Weights of a small GPT-style language model, trained from scratch on English Wikipedia.
Size: 11 layers, width 384, 6 heads of 64, MLP 1152 squared ReLU, vocabulary 2048, 33.1M parameters.
Architecture: untied embeddings, normalized queries and keys, local attention windows, normalized values.
Each number is 128 + 32 x the weight over its row's rms, rounded and kept within 0 to 255. Layers, rows and columns count from 0. The size above them is the row's rms in percent of the matrix's.

# layer 4 MLP up, 1152x384, rms 0.11, rows 187-222, columns 96-191
size [ 94  99 117 101 107  99 103 100 115 105  99 105 104  89  96  96 106 105 100  90  99 102  92  86  93  97  98  86  94 104  98 104  96 110  88  96]
[[115 130 162 145 109 112 113  94 131 106 132  76  86 175 121 106 181  79 132 129 171 145 127  93 122 125 145 100 175  95 124 103 166 140 161 121 104  81 160 111 133 132 128 171  98 121 112  65  98 120 160  85 124 162 182 122 114 108 184 131 180 144 126  94  90 110 129 101  93 104 117 129 142 138  85 153 124  83  94 174 101 133 110 148 151 108 147 102 154 170 129 142 132 147 196 107]
 [155 114  98 151 104 113 174 101  62 141 180  89 181 112 118  66 113 127 100  65  99 171 125  62 111  82 139 143  70 122  37 186 195 152 155 112 116 119 134 118 105 168  73 114 144 109 113  97 136  92 138 147 115 136  86  82 117  68  95 115 170 155 100 126  83 108 151  97 142  80 154 155 123 143 120 132 106 121 159 109  99 196 143 103 153 105 152 178 143 145 153 150 154 151 138 138]
 [126 131 127 146  99 108 107 116 110 115  99  96 112 178 136  92 150 177 136 133 113  93 215 108  93 185 218 152 120 144 135 120 136 143 105 135 118 110 186 131 113 134 114 114 127 133 123 165 164 163 164 141  92 130 125 190 127 160 195 168 115 137 138 109 128 129 144  78  59 155 161 103 159 164  98  91 120  92 196 111  85 134 168 167 145 106  63 113 135  84  76 154 128 164 143 166]
 [107 167 130 159 163 138 149 112  87 221 120 111  61 167 133 107 115 161 109  67 135 106 161 141  88 127  72 126  89 144  94 117 146 144 130  76 142  62  75 146 133 132 130 135 131 136 113 132 197 119 123  96  63 131 163 167 104  87 154 130 134 122 175 165 107 151 145 120 142 155 155 137 124 110 131 156 138 155 126 149 120  85 153 151 160 126 197  88 157 105 153 179 105 126 111 140]
 [ 96 115 142 175 110 111 117 121 136 164 172 134 135  87  85 143 128 135  98 175 138 166 190 123 136 115 155  85 147  95 129 154 155  97 128 149 187  99 168 127 102  99  91 109 128 139 182 127 121  98  77 112 124 138 129 137 114  95  99 134  98 110 136 113 111  98 110 109  99 108 104 153 198 121 149 124 148 170 241 121 118  98 190 100 110 105 131 132 161  90 168 123 101 111 216 159]
 [104 135 141 192  97 179 103 151 115 179  86 127 141 159 111 102 154 197 110  10  87 132 107 122  90 128  76 116 107 109  85 153 211 131 149 121 105 116 138 168 135 150 140 132 132 137 105  94 140 129 153 159  22 163 167  95 121  97 189 106 157 173 136 146 107 135 200  86 120 135 101 165 132 110 192 176 186  93 160 147 111 113 157  94 157  52 144  94 148 132 182 146 138 127 135 133]
 [124 167  94  95 120 105 143 100 139 121 160 148 172 164 110 108 112 151  74  90  92 179 114 149 111 126 117 120 139 153  98 133 141 105 222 173 105 101 159 114  92 173 107 135 176 141 113 136 155 164 132  77 122  82 198 146 112 124 148 140 164 129 100 139  80 112 130  91 135 188  67 159  85 196 150 159 152 103 106 182  79 183 136 169 126 124 168 172 138 131 135 162 163 144  84 112]
 [ 92 186 137 197 149  96  78 112 147 188 168 125 166 146 100  87 107 160 125  73 166  91 132 103 106 130  88 137 108 143  59 127 135 114  98 160 140 118 119 145 139 146 127 137  63  98  75  98  98 112 135  72  91 103 152 102 129  47 147 115 120  86 205 106 190 153  78  94 155 141 162 107 116 178 126 163 129 127 107 187 115 132 130 161 145 103 124 154 111 130 161 122 109 140 128 177]
 [113 174 168 154 111 120 122  37 107 160 140  73 157 118  72 101 169  97 133 117 158 130 104  87  99 106 115  96 166  87 148 106 126 128  96 101  65 160 170 131 154 164  88 106 125 127 102 196 136 132  84 131 128 104 111 142 176 104 152 118 144 122 191 133  77 127 112  98 167 182 175  89 198 195 186  56 112 169 140 157 120 131  90 108 127 142 146 160 143  49 125 122 149 168 101 140]
 [130 113 142 138 122 137 133 166  76 186 118 139 145 137  38 126 139 127 120 109 142 102 126 154 104  81 154 126 125  99  87  73 113 109 185 203 131 105 179  80  66 126 106 147 157 172 116 135 152 128 145 150 109 122 141 190 111 103 102  99 160 143 124  72  95  64  87 104 165 116 111 166 115 159 159  81 140 128 121 127 118 106 107 119  94  64 116 103 159  83 116 137 130 156 133 166]
 [111  80 158 175 156 127 119 138 111 155 124 107 161 128 132 120 129  72  57 129  90 130 150 182  81  89 167  80  96 109 172 132 125 107 136 138 164 128 143  67  51 178  98  57 137 165 158 103  83 150 128 193 167 169 155 183 151 107 111 128 118 146 115 106 168  97 118  79 132 112 183 137 203 116 134 128  70  82  97 100 103 118 122 130 115 120  63 170 205 136 186 101 160  97 187 144]
 [ 61 135 143  90 122 141 140 115 142 173 116 153  98  86 131  75 146  80  73 155 144 119 115 124 137 118 159  86 175 111 120 122 101 127  97 125 150 132 117 117  82 127 136  81  69 148 151 143 152 149 136 169 134 101 131 139  97 135 111 151  73 168 139  76 163 140 100  73 115 190 188  83 103 156 118 149 161 100 133 147 160 169 117  89  96 141 122  95 157 137 158 172 189 162 178 154]
 [117  65 106 146 136 123  83 136  60 139 134 104 144  93 136  80 193 175 112 124  74 180 109 112 141  94 108  98 120 131 127 119 165 165 171 169 170 121 106 141  79 109 117 139 117 149 155 123 131 141  89 128 144 109 124 170  66 100 106  91 163  68 131 107  89 123 131  96 103 144 158 145 127 213 120 108 134  71 158 120  41 159 120 131 130 102  73 161  90 168 142 122 191 146 136 115]
 [109  75  65 159 122 121 100 154 122 108  69 122 144  95 130 103 142 129 164  59 122  98 126 115 140  76 175  99 101 172 164 121  66 104 131  99 120 151 131 106 133 161  96 123 132 150 179  95 158 171 201 132 164 159 163 114 124  88 155  73 115 122 133 144 107 111 117  92 139 110 148  99 142 144 128 103 133  81 105 115  80 167 133 140 141 139 149  97 175 153 125 150 157  91 140 139]
 [ 24 150 138 130 119 128 173 149  72 125 122 216 144 148 123 127 145 126 105 156 100 160  99 114 131 106 117 166 136 111  63 125 159 179 120 161 148  98  96 179  70 153 144  77  99  87 129 149 176 144 116 141 129 174 106 164 142  91 134 183 121 186 165 105  90 140 142  95 123 175 154 116 177 134 121 101 139 140 123 155 126 157 158  91 112 133 144 100 124 122 127 110 104 160 134 148]
 [123 115 116 131 119 146  87 109 107  93 119 117 127  57 130 169 103 172 106 129 107 135  65 141  73 122 192 140 147 118 141 145 154  92 123 136 103 127 171 138  82 141 103 116 119  58 108 107  83 129 118 135 136 133 164 166  83  99 134  97 143 147 196 104 124 165 157 145 116 108 120 137 160 155 108  94 102 180 149 188  99 126 149 154  51 101 142  77 192 169  97 132 108 122 154  88]
 [169 125 156 111 103 163 111  37  94 114 118  89 144 197 101 127  81 115 122 147 145 169 153 166  85 146 141 106 124  90 134 131  91 114  75  65 190 143 109 100 138 156 158  92 107 128 117 131 112 146 173 156  96 128 115 108 107  92  85 215  86 187 152 148 131 115 106 101 179 143 150 150 103 157 137 100 184 117 115 132 112 180 151  73  89 140 156 151 167 165 157 102 123 134 161 158]
 [137 104 176 139  79 133 134 128 148 137 149 117 129  73  77 174 127  50 155  94  79 110 117  76 130 114 102 123 123 162 122  96 117 128 136 147 158  32 166 185 158 158 150  95 143  80 149 158 101 142 117  93 151 145 168  90  82 110 149 160 140 138 188 134 117  93 101 151 155 145 185 102  85 122 135 112 184 134 140 116 138  92 209 116 103 103 135  96 107 134  96 120 143 172 145 131]
 [136 122 201 126  92  79 124 140 117 191 126 110 119 193 124  71 115 144 121 111  16 164 140 149 157  87 135 150 180 148 161  72 169  83 107  98 128 153  77 115 106 165 174 133 117 136 170  83 121 128 140 110 127 109 183 156 108  76 137  84 144 156 165 113  91 116 159 112 144 130 135 105 126  92 148 116 148 153 153 134  88 114 103 183 136 107  36 110 138 166 114 150 113 132 142 118]
 [169  89 142 163 113  97 140 131  58 147 160 125 126 159 126 105 111  55  95 176 137 109 127 117 116 104  99 111 114 149 119 153 187 103 102 106 155  83 170 144 113 166  87 112 141 172  83 123 143 113 169 185 157 155 112 146 110 118 139 157 152 188 117 128  99 109 154  94  76 136 134 190 170 150 130 101 112 113 150 114  94 133 159 142  85  80 136 135 104 146 103 107  91 151 185 127]
 [ 92 163 143 107  74 168  86 145 185 146  95 122 169 208 107 120 125 137 164  80 129 156  81  96 128  79 171 194 113 158 142  99 118 175  91 102  92 103 172 104 126 179 131 162 106 154 157 171 139 129 123 102  93 106 141 125  76 177 133  86 103 123 141 139  90 138 150  42 194  95 134 142 147 149 167  74 110  76 159 148 111 143 179 155 160 102 109  86 153  93 149 140 100 149 131 148]
 [117 190  80 154 113 113 171  47  78 135 117 143 119 147 144 110 134 144 156  94 159 143 136 127 111 100 207 121  93 163 160 141 187  99 213 198 125  89 180  84 129 123 128 141  76 197  79 186 108 138 174 171 157 120  87 161 121 144  99 128 117  50 147 152 109 116 116  98 118 142 163 152 135 255 137 167  79  79 139 139 117  88 224 158 113 100  55 157 140 121 101 114  96 167 144 138]
 [141 139 119 140 159  48 103 107 113 135  71 112 138 182 122 119 123 109 140 155 113 145 179 134 109 149 141 157 149 123  99 136 145 125 103 149 156 136  83 160 128 142 118 161 108 112  96  58 107 128 175 117 109 142  83 163 155 108 183 135 158  42 144 127  95 108 159 151 144 101 103 129  85 137 112 191 176 143 159 136 104 144 155 119 116  89 162 168 148 102 194 160 113 164 142 210]
 [136 143 114 155 107 121 129 153 105 166 129 113 128 174 134 122 111 162 170 103 143 143 121 125  86 177 115 156 110 160 116 104 163 140 138 155 116  96  96 166 134 133 147 106  87 150 124 175  93 109 150 137 149 140 126 164 164 136 187  61 128  94 160  75 126  90 116 127  87 111 136 138 107 157 123 162 124 105 126  74  42 127 117 159 119 174 190 124 136  93  83 173 119 177 115 114]
 [152 108 172 132  80 146 117  95 187 128 141 143 120 109 123 117 180 138  80 122  69  81 189 159 129 187  96 108 161 100 157  93  86 164 151  55  98 178 161 106 107 179 153 173 158 162 134 165 150 175 126 146 149 118 116 126 112  89 124 117  78 190 132 115 100 135 209 149 175 125 118 153 151 146 138 136 151 163 164 190  86 124 107 110 115 162  95 133 112 104 201 128  74 140  98 114]
 [107  94 119 229 155  89  92 151  65 124  63 159 100 160 139 170 139 110 171 155  72 143 132 122 107 109 113 167 108 176 156 135 118 101 194 176 178 101  64 155 130 119 134 155 103  99 148 130 100 174 170 148 111 158  60 137 142  97  60 142  73 106 126  59 138 109 132 161 128 125 116 161 213 105 150 169 132 119  86 100 128 151 147 192 100 116 133 105 142 189 165 130 128 147 152 155]
 [116 152 151 112 169 181 113 132 144 104 143 145 155 148  92 116 158  81 172 130 123 101 148 125 127 145 108  81 184 147 113 143  97 136 114 172 140  61 117 157  93 150 142 121 165 121 177 137 134 177 152 119 146 194 124 123 152  89 141 167  83 100  95  86 153 118 131  41 100  94 229  75 148 117 134 156  94 147 120 146 167 160  92 127  92 156 125 140  98 145 135 102 117 158 215 116]
 [ 88  89 156 137 171 117 159 145 115 107 133 155 101 124 152  91 184  70  81 118 117 159 166 144 125  73 149 147 124  91 148 111 196 129  98 136 100  86 129 125  49 199 121 115 151  95 129 122 107 203 192 146 112 124 110 123 107 116 139 170  79 133 184 104 133 181 123  85 172 129 152 101 180 130 122 121 146 115 128  96  88 154 167 127 117 163 120  43 108  98 127 150 169  84 131 122]
 [153 157 133 133 156 144  57  64 121 137 131 100  97 123 107 147 149 148 103 140 102 106 126  56 145 113 183 141 146  75 127 110 109 136  86 180  88  86 160 113  93 187  99  62 123 131 145 130 143 145 104 154 110 179 123 149 100  97 143 201 135 153  91 122 162 124 128 125 121 143 137 141 118 189 140  51 111 105  98 143  99 162 126 133 115 122  79 117 145 121 106 135 133 133 183 137]
 [103  48 117 132 113 133 139 152 125  77  72 111 138 124 120  76 123 142 113  82 110  47 165 142  54 118 123 153 138 139 181 139 189  68 171  82 152 140 156 165 161 111  86 161 122 114 117 148 140  97 102 148 108  89  90 137 124 150 148 156 163 157 130  45 126 129 113 114 119  78  97 168 186 116 105 174 148 115 136 167 141 159 102 116 154 101 183 115 120  82 124 184 125 144 167 112]
 [150 140 125  71 201 149 110 149 124 214 131  61 128 168 113 150 188 147  81 148 122 142 144 196 102 109 182  80 177 111  92 158 156 107 134 127 153  77  98 168 117 165 157 124 122 139 135 164 104 137  87 191 147 127 101 158  94 156  89 104 195 166 176 108 104  96 157 144  97 174 119  98 103 139 117  84 149 117 157 157 118 171 130 103  46 134  74  94  83 109 135 135 170 143 170 121]
 [145 117 129 130 155  93  92 124 140  84 122 151 137 120 123  62 151 158 108 131 108  97 112 126 114 150 192 139 110 113 115 120 142  73 115 138 103  77 124 109 111 165 108 111 101 101 109 167 156 107  92 112 116  96 125 195 117 113 112 123 157  94 120 134 155 151 158 148  84 113 159 120 132 141 159 172 130  97  64 181 149 161 192 219  71  76  90  90 122 114 120 121 137 134 185  86]
 [107 127 149 122 151 137 136 160 149 111 124 141 172 154 143 154 167 232 128 110 152 110 154 123 124 131 186 134 111 181 104 105 128 114 159  64 128 116  89  93  91 189 153 127 124  70 102  82 129 161 157 181 136 147 151 110 146  62 103 135  40 115 154 134 142 138 161 121 152 170 104 169 193 125  81 115 165 148 160 135 109 131 110 190  88  49 140 173  99 131 162 116  82 179 183 166]
 [ 89  91 156 178 120 103 126 110  85 112 126 133 174 159 100 126 164 175 108 158  69  92 138 107 157 168  87  95 103  74 100  93  92 159  68 147 128 146 136 142 113 114 123 150 113 171 131 100  95 128  59 139 134 118 136 128  90 131 163 175 135  96 162 119 135 138 112  74 150 112 140 170 146 155 151  78 111 158 147 141  68 162 100 146 104 150 103 113 182 130 102 147 113 156 100 118]
 [121 113 143 127 146 126 139  61  89 106 145 162 101 154 120 130 126 183 126 173  90 101 132 116 133  90 137 115  90 128 157 124 169  63 106 103 126 112 100 142  86 146 133  99 137 109  83 115 145  79 157 168 160 127 138  98 165 129  93 144 121 125 200 105 143 104 106 105 212  97 102 113 134 152 155 115  74 174  93 156  14 129 114 151  96 161 127 103 120 141 119 120 151 138 190  83]
 [104 188 121 131 188  74 120 102 100 142  94 104 162 119  91 124 192 107 113 131 166 145 100  91 133 116 109  85  97 143 165 141 227  96 126  69 182 162  83 153  96 129  90 144 127 119 121 131 127 122 128  75 105  93 104 150 125  94 145 140 148 183 179  42  70 161 179 170 117 157 162  86 126 130 165 136 100 182 166 118  78 129 129 104  67  97 113  53 193 158 108  85 121 179 183 154]]
# layer 4 MLP down (transposed), 1152x384, rms 0.0949, rows 187-222, columns 96-191
size [ 94 100 108 100 104  99 103 101 116 106  95 103  97  91  95  97 105 105  99  91 102  99  94  89  95  97  99  92  97 103  99 100  95 104  86 100]
[[ 83 115 143 138 103 116 114 178 146  98  60 141 156 149 156 175 127 181 142  96 141  93 178 104 123 137 148 131 111 114 147 141  87 170 124 119 152  71 151 152 180 138 131 142 143 144  63 110  96 124 130 107 151 117 147 158 114 119 106 120  85 153 132 113  83 191 171 178 143 192  83 111 117 104 141 157  85 206 188 145  36 165 124 119 128 153 124 153 175 141 157 129 140  74  88 102]
 [161 157 144 161 121  81 114 175 165 105 148 120  95 226  93 159 166 132 134 132 142  75 119 140 132 113 110 138 130 132 160  93 152 145 147  95 142  98 213 130 168 146  85 121 189 152 142 171 119 169 108 152 119 108 116 129 149 129 123 165  83 173 117 140 112 177 113 114 116 134 113 196  97  89 145 117 166 124 152 133 147 167 102 152  96 161 137  95  90 124  75 103 140  91 150 145]
 [140  91 159 115 174  72 117 107 132 175 173 131 130 120 146  78 125 230 167 157 138 128 156 175 105 151 121 163 110 149 185 143  80 117 140 124 113 128 160 112 149 108 110  97 160 102 153 165 140  73 151  97 160 193 135 163 170 152 123 157 109 117 140 155 106 146 180 126 112 221 142  92 128 122  77 154 117 113  72 109 155  88 163 118 183 140 100 122 144 124 172 130 118  89  82 141]
 [151 122 129  97  96 159 117 142 183 139 126 179  87 117 131  97  90 132  77 104  61 147 157 126  90 120 164 178 113  69   9 103 152 200 149 114 157 115 135 122  93 165 100 122  97 147 130 169 111 172 105  76  96 129 140  75  96 171 156 131 127 126 103 142 133 124 152  96 159 143 191 149 151 118 113 140  99  79 148 132 118 149 214 137 192 179  76 120  61 107 173 158 105 142 174 157]
 [ 92 133 129 125 104 119  61 168 154  91 169 148 126  72 104 110 112 122  67 140  93 163 185 137 163 101 118 169 153  86 170 144  97  97 167 139 129 115 140  77 106 112 174 154 218 162 103 133  84 128 108 100 211 107 126 116 145 133 127 109  96 114  86 175 110  75 109  72 136 101  64  98 125 106 159 159  87 144 127 106 116 110 147  96  88 167 104 163 128 124 128 134  39 119 127  98]
 [105 114  78 173 177 168 104 166 117 153 107  37 134 192 129  77 145 164 156 124 180 128 147 138 120  60 105 127 158  75 162 128 190 164 128 128 123 209 114 175 165 138 133 160 106  74 154 162 144 145 111 141 165 132  47  99 136 142 152 128 126 141 164 179 138 183 137 144 141 131 138 110 126 110 138 172 174  98 129 103 150  66  99 104 108 129 111 118 159 100 214 106 146 142 148 139]
 [ 93 144 101 110 126 156  96 112 155 137 198 158 116 107 144 138  90  66 112  97  91 173 122  64  42 101  86  94 172 133 126 150 131 129 114 141 113 146 155 134 128 149 103 157 142 141  71 135 150 169 115  80 103  72 138 155 121  84 148  64 140 159 143 156  94 143 129  88 142 172 114 165 128 113 126 158  98  99  66  73 125 117 137  96 182 109 157 167 113 156 142 146 129  92  97 180]
 [111  90 172 103 148 160 175 165 191 134 116  65  86 152  88 151  84 139 199 148  84 124 124 117  74  93  78  97 110 135 140 165  92  71 107 131 134 125  83  97 150 135 138 166 133 146 153 152 100 107 158 177 136 114  50 157 113 113 117 145 112 119  91 156 145 168 178 154 154 162 162 129 162  99 141 122  86  83 108 137  78 104  97 132  93 171 142  99  96 132 104 177  64 116 126 133]
 [160 157  96 108 129 178 143 172 142  94 121  94 125  92 121 112 139  85 131 184 125 128 107 186 219  97 143 103 134 130 137 187  98 158 112 108 135 109 130 169  78 151 131 103  93 159 138 101  89 104 162 155 176 105 107 167 172 110 147 159  66 100 111  77 129 143 183  69 160  67  86  94 155  60 140 137  60 110 118  65 181 144 145  96 139 121 123 139 190 148 162 112 108  97 186 154]
 [133 100 147 115 199  92 167 118 111 207 134 115  86 171 136 148 151 121 133 205 137 135  80 118 168 123  94 158 164 160 187 156 116 133  86 173 121  97 101 145 123 140 108  85 141 223 106 138 104 155 133  64  99 138 112 140 149 120 129 162 129 117 146 147 149 148 138 135  91 105  74 105  57 118 186 105 119 121 105 140 128 175 191 144 107 158 130 109 117 173 163 134 120  87 174 174]
 [168 170 212 110  73 100 140 136 164 117 130 141 129 122 123 141 169 158 166 123  96 156  84  65 149 160 101 127 153 141 137  93 107 165 128  85 174 148  52 171 112 163 155 135 154 145  87 119 137 133 125 113 108 155 167 120 112 137  91  93 122 141 102 121 111 102 190 113 123 137  70 151 102 134 144 133 118  79 158  96  89 116 203 124 181 122 116 111 124 151  88 161 100 174 126 141]
 [156 140 137  57 171 173 114 116 103 150 131 164 136 123 178 101 108  76 132 122 118 145  89 155 113 110 203  87 107 111  64 121 111 127 144 151 186 108 114  67 125 113 122 110 134 118 138 123 108 185  89 175 114 118  97 164 129 159 100 102 149 177 103 105 149 161 113 126  90  71 160  95  84 180  58 102 179 126 110 132 138 126 102 124  95 113  98 163 139 191 124 192 116 107 143 149]
 [136  83 109 118 127 101 147 106 153 162 167 208 114 112 143  93 106 166 164 111 156 216 114 179 105 150 134 163  82 132 147 130 129 155 150 121 146 123 137 101 149 162  92 146 134 135 160 214 102 141  86 100 130 101  96 132 127 160 133  92 169 108 130 214  95 124 118  85 110 122 131 121 144 133  93  70 141  45 146 104  98  80 176 113 133 153  90 188  96 111 121 130  60 139  85 176]
 [120 185 113 108 149 102 136 124 126 153 128 107 130 107 188 160 129 141  88 185 123  73 151 191 250  61 162  87  95 123 145 118 111 118 149 115  91 103 120 109 122  69 100 141 123  71 108 158 121 181 115  95 138 153 173 138  88  89 159 153 118 124 106 119 132 101  57 129 205 146 161  95 169  91 195 111 104 123 140 129 145 131  81  91 115 147 139 109 120 119 115 152 168 124 154 222]
 [118 124  86 160 207 146 118 128 100  91  76 112 121 174 202 117 117 141 153 156 173 136 107 122 249 155 112 133 134 100  77 102 129 128 121  98 161 138 135  83 168 174  99 126 164 188 110 144 183 126 147 148 171 161  98 153 137 127 117 128 113 103 179  97 136 201 164 156 139 143 148 140 105 112 146 136 118 211 159 193 106 146  99 103 112 160 166 147 114 161 145 144  95 163 134 102]
 [109 164 100 110 166 142 102 124 149 172 156 189  70 128 118 141 145 123 125  86  97  95 126 152 204  99 119 143 171 140 169 118 127 129 113 140  47 170 132 175 179  89  86 167  90 161 106 197 155 105 157 124 137  77 147 186 128  99 134 168 129 142  96 135 176 151 163 109 124 125  74 117 130 132  86  52 172 180 154 166  47 154 106 121 163 149  98 106 128 107 116 128 116 113 148  93]
 [110 145 168 147  95 135 113 100 119 153 169 144 140 201  96 172 159 151 130 136 109 163 168 106 118 102 151 112 110  61 127 111  82 136  62 136 192 120  81 117 109 137 136 132 134 135 154 187  97 141 195  77  98 166 123  93 125 142 124  45  57 146  89  99 173 120 123 106  88 151 147 134 150 121 202 105 201  77 140 138 124 169 117  96  80 138 154 110 128 117 132 133  74  81 123 173]
 [148 116 144 132  70 119  76  78 162 144 106  87 104  99  98 192 174  90 138 149 100  92 156  70 160 105 146 123 162  90 143 137  84 149 154  89  89  73  45  96  77 137 108 110  94 100 193 116 158 156 100 148 161 113 167  98 140 108 137 128 134 114 153 106 161 153 189 171 168 188 127 125 155 123 143 146 137 168 109  99 143 112 136 142 140 155 103 149 148 132 125 107 135 150 125  95]
 [111 175 164  84  74 122 153 140 124 103 144 117 176 220 186 115 148 171  71 105 104 119 188 151 105 110  96 126 127 161 130 160 122 114 130 138 146 126  95 201 142 154 141 161 122  56 152 140 126 159 123  98 131 124  84 132 115 135 124 131 144 103 119 134 104 135 224  88 130 104 143  70 144 128 129 154  98 142 166 152  85 103 107 169 143 136  98 177 114 128  72 108 150  99 118  92]
 [129 158 111 179 183  86 130 125 198  97  93 132 105 113 145 121 108 170 181 134 121 138  90  99 195 125 144  98 146  99 124  97 147 181  72  72 126 140  90 123 111 119 135 163  68  67 143 138 142 176 130 150 121 149  64 133 123 153  97 124  86 153 147 187  90 105  55 120 119 117 140  77  90 130 161 104 146 180 152 108 100 136  82 106 138  85 141  63 128 115 147 105 105 163 130 142]
 [169 108 146 145 140 182 115 168 116 179  97 120 126 101 145 145 181 180 128  96 149 140 151 138 131 180 124 159 144 161 126  88 135  85 114  97 139 103 123  97 183 127 111 134  91 138 140  92 139  84 112  92  99 143  28 179 116 136 146 127 109 165 105 127 143 149 107 132 176 102 167 140  69 139 162 169 154 139 111  92 153 118 154  47 117 179 103  84 112  73 143 151 118 181 141 108]
 [ 82 193 157 157 146 135 209 106 114 130 137 108 138 145 179 113 160 157 117 127  94 127 157 155 124 177  83 133 142  58 129 106 159 166 122 136 126 124 136 107  55  94 164 141  96 108  47 129 145  79 129  57 131 137 143 109 116 165 150 176  99 151  92 141 135  50  49 147 125 132 120  84 130 148 131 167 116 110 169 165 101 127 174  97 106 124 116 137 227 137 198 146 190  76 188 115]
 [114 164 122 131  92 133  74 143 185  64  29  92 143 142 109 175 126 101 128 148 109  92 117 138 114 150 117 165 156 120  65  92  97 200 132 133 106 115 132 109 159 128 162 123  78 185 139 149 116 109  77 146 155 194 137 175  95 144 148  98  91 103 126  87 197 129 125 145 121 101 115 132 145  93  88 114  73 174 128 140 120 141 157 163 156 118 111 104  61  63 131 138 134 136 118 117]
 [ 83 172 123 104 166 106  74 127  71 137  99 143 193  74 143 102  86  85 152 169 172 109 144  91 255 130  78 170  45 135  97 120 150 139 159 147 109 114 139 158 105  99 153  64 118 154 142 113 126 130 136 175 154 105 131 158 112 139 125  45 147 134 107 125 106  94 118 127  99 132 146 146 102 154  39 139 131 145  77 137 114 124 108 168 115 113 184 132 154  91 146 127 113 101 128 120]
 [ 76  98  75 145 128 137 124 165 167 135 183 170 145 145  99 142  94 114 156 163 142 138 149 177 125  91 160 147 104 126  96 107 154  95 151 171  24  52 117 188 183 122 102 115  84  59 139  83  88 103  90 144 142 126 124 100 120 141 129 106 168  99 118 140 109 150  65 122 135  96 149 151 175 105 142  98 150  76  95 165  88 186 134 127 165 119 101 124 196 127  96 157 116 128 129 154]
 [104  68  80  96 124 127 129 144  51 116 167 146 182 125 173 196 135  84 171 181  80 139  94 107 235 109  97  92 208 190 141  92 134 149  81 128 129 143 119  96 104 139 169  83 185  77 167 126  91 130 120 103  73 165  69  85 130 141 101 133  83 109 174 132 136  78 118 118 131 149  97 142 127  95 144 129 145 139  79 123 111  95 101 179 109 124 137 130 142 130 177  83 135 101 186 114]
 [147  94 161 184 116 181 153 138 139 123 170  98  84 177 164 176 120 119 102 131 124 178 133 134 192 108  82 123 176 125 161 151 132  91 100 122 162 152 124 232  90  75 142  95 120  90  80 140 136 101 141  74 142 114  89 133 173 138 109 138 110 168  79  92 174 117  87  95 143  99 136 171 170 119 120 128 126 196 121 143 156 105  89 124 117  92  95 137 112 146 139 103 104 103 184 127]
 [167 152 102 140  95  90  89 122 112 164 121 113 144 147  39 153  75 158 131 135 140 126 100 115  32 187 121  93 104 194  95 151  82 165 209 115 167 148 142 115 203  61 109 131 116 216 132 102 134  99  75 107 128 139 150 136 171 117 168 113 123 105  92 156 125 104 162 178  68 131 128 145 131 131 166 144  91  93 141 149 150 107  77 147 158 115 121 205 147 104 125 165  87 184 145 156]
 [128 209  27 118 103 140 177 105 143  84  85 145 111 126 172 143 152 144 140 102 153 119 131 105 182  64 140 165 126  32 144  77 187  95 147 138  82 179 157 129 121 133 203 147 123 134 138 151 150 167 120 185 112 132  85  95 130 127 124 152  89 154 145  50  86 112  71  94 148  99 100 142 107 116 103 125  65 179 163 106 209 148 165 159 109 133 119 164 124 112 109 110 140  86 137  99]
 [149 103 128 164 154  73 125  84  98 116 183 122 101 157 147 131 142 118 163 103 147 172  95 148 125 183 133 119 192 123 115 114 156 137  87  62 148 109 138 146 156 117 159  99 135 152  88 169 136  77 163 155 106 154 153 135  92 133  96  91 113 120  99 115  48 150 118 171 100 143 126 119  99 176  85 160 158 193 104 117 185 207 131  85 117 147 143 128  67 127 125 176 152 160 149 163]
 [108 113 142  94 134 149 148 182  83 176 115 146  79 113 159 102  99  93 128 132 135 154 193 181 144 109  98 158 105  96 130 173 101 124 124 175 136 163  86 138 165 115  81 208 158 163 100  75  93 146 115  99 170 135 132 118 123 149 116  63 101 100 114 159 137 105 180 118 143 124 103  88 112 178  83 151  74 142  94  82 141 165  83 147 102 151 151 153 163 117 110  89 120 176 129 157]
 [145 140 115 106 118  72 108 137 159 128 171 129  99 144 127 167  67 139  91 125 116 158  91 121 123  72 122 132  77 165 159 160  86  60  95 155  55 125 124  69  78 103  98 149  60  93 122 145 111 147 141 102  85 167 185  96 157 143 159 144 148 150  90  64 138 136 104 151 133 130 164 143 126 127  78 162 100 158 137 122 110 173 137 129 108 110  71 123 121 150 144 162 111  89  84  52]
 [129 109 155  68 105 142 156 126 156 144  90 138 155 142  90 108  97  88 183 140 122 141 126 143 152 152 131 171 126 145  63  91  94 161 121 156 128  97 107  88 164  81 110 135 100  83  80 165 119  63 111 122 182 190 139  57 145 203 153 171 127 125 116 177 143 103 189 129 184  91 171 106 119  58 139 103 172 103 134 165 140 100  54 132 127 121  99 134  71 102  62 143 140 126  95 146]
 [ 74  98 135 127 101 144 164 129 188 144 199  92 203  95  76 139 157 161 107 126 168  88 174  95  83 152 105 145 124 111 115 140  80 127  86 115 116  97 205 104 123 128 105  82  81 165 127 127 119  93 128 101 138 131 155 152 128 190 163 120 123 130 151 141 166 143 179 123  94 149 130 149 154 159 131 161 124 122 107  79 100 134 167  93 148 140 104 170 126 213 142 149  67 140 108 136]
 [ 77 150 127 135 107 140 124 191 102 133  90 107 119 112  90 111  96 136 116 126 177 111 169  84  12 170 156  81 118 156 169 131 113  86 175 120 151 169 185 124 125 157 116  96 105 105 192 147 102 124  96 194  90 173  88 121 165 115  82 101 130 127  98  87 146 156 144 129  76 151 170 143 120 113  94 140 161 121 120  98 188 133 188 103 177 109 140 160 108 147 203 159 128 163 116 147]
 [130  79 145 134  65 127 140 123 155 105 151 100  90 109 129 181  93  81 193 130 123 146 154 135 213 128 176 109 135 154 119 141 100 151 155 155 119 169  82  85 130  63 139 150  91 142 134 110 159 102  95  94 117 113 133 133 205 101 182 105  83 188 115 145 113 200 184 142 135 158 148 132 138 132 155 135 152 134  51 126 147 114 123 124  82  98 118 137 157  77 103  79 112 111 169 115]]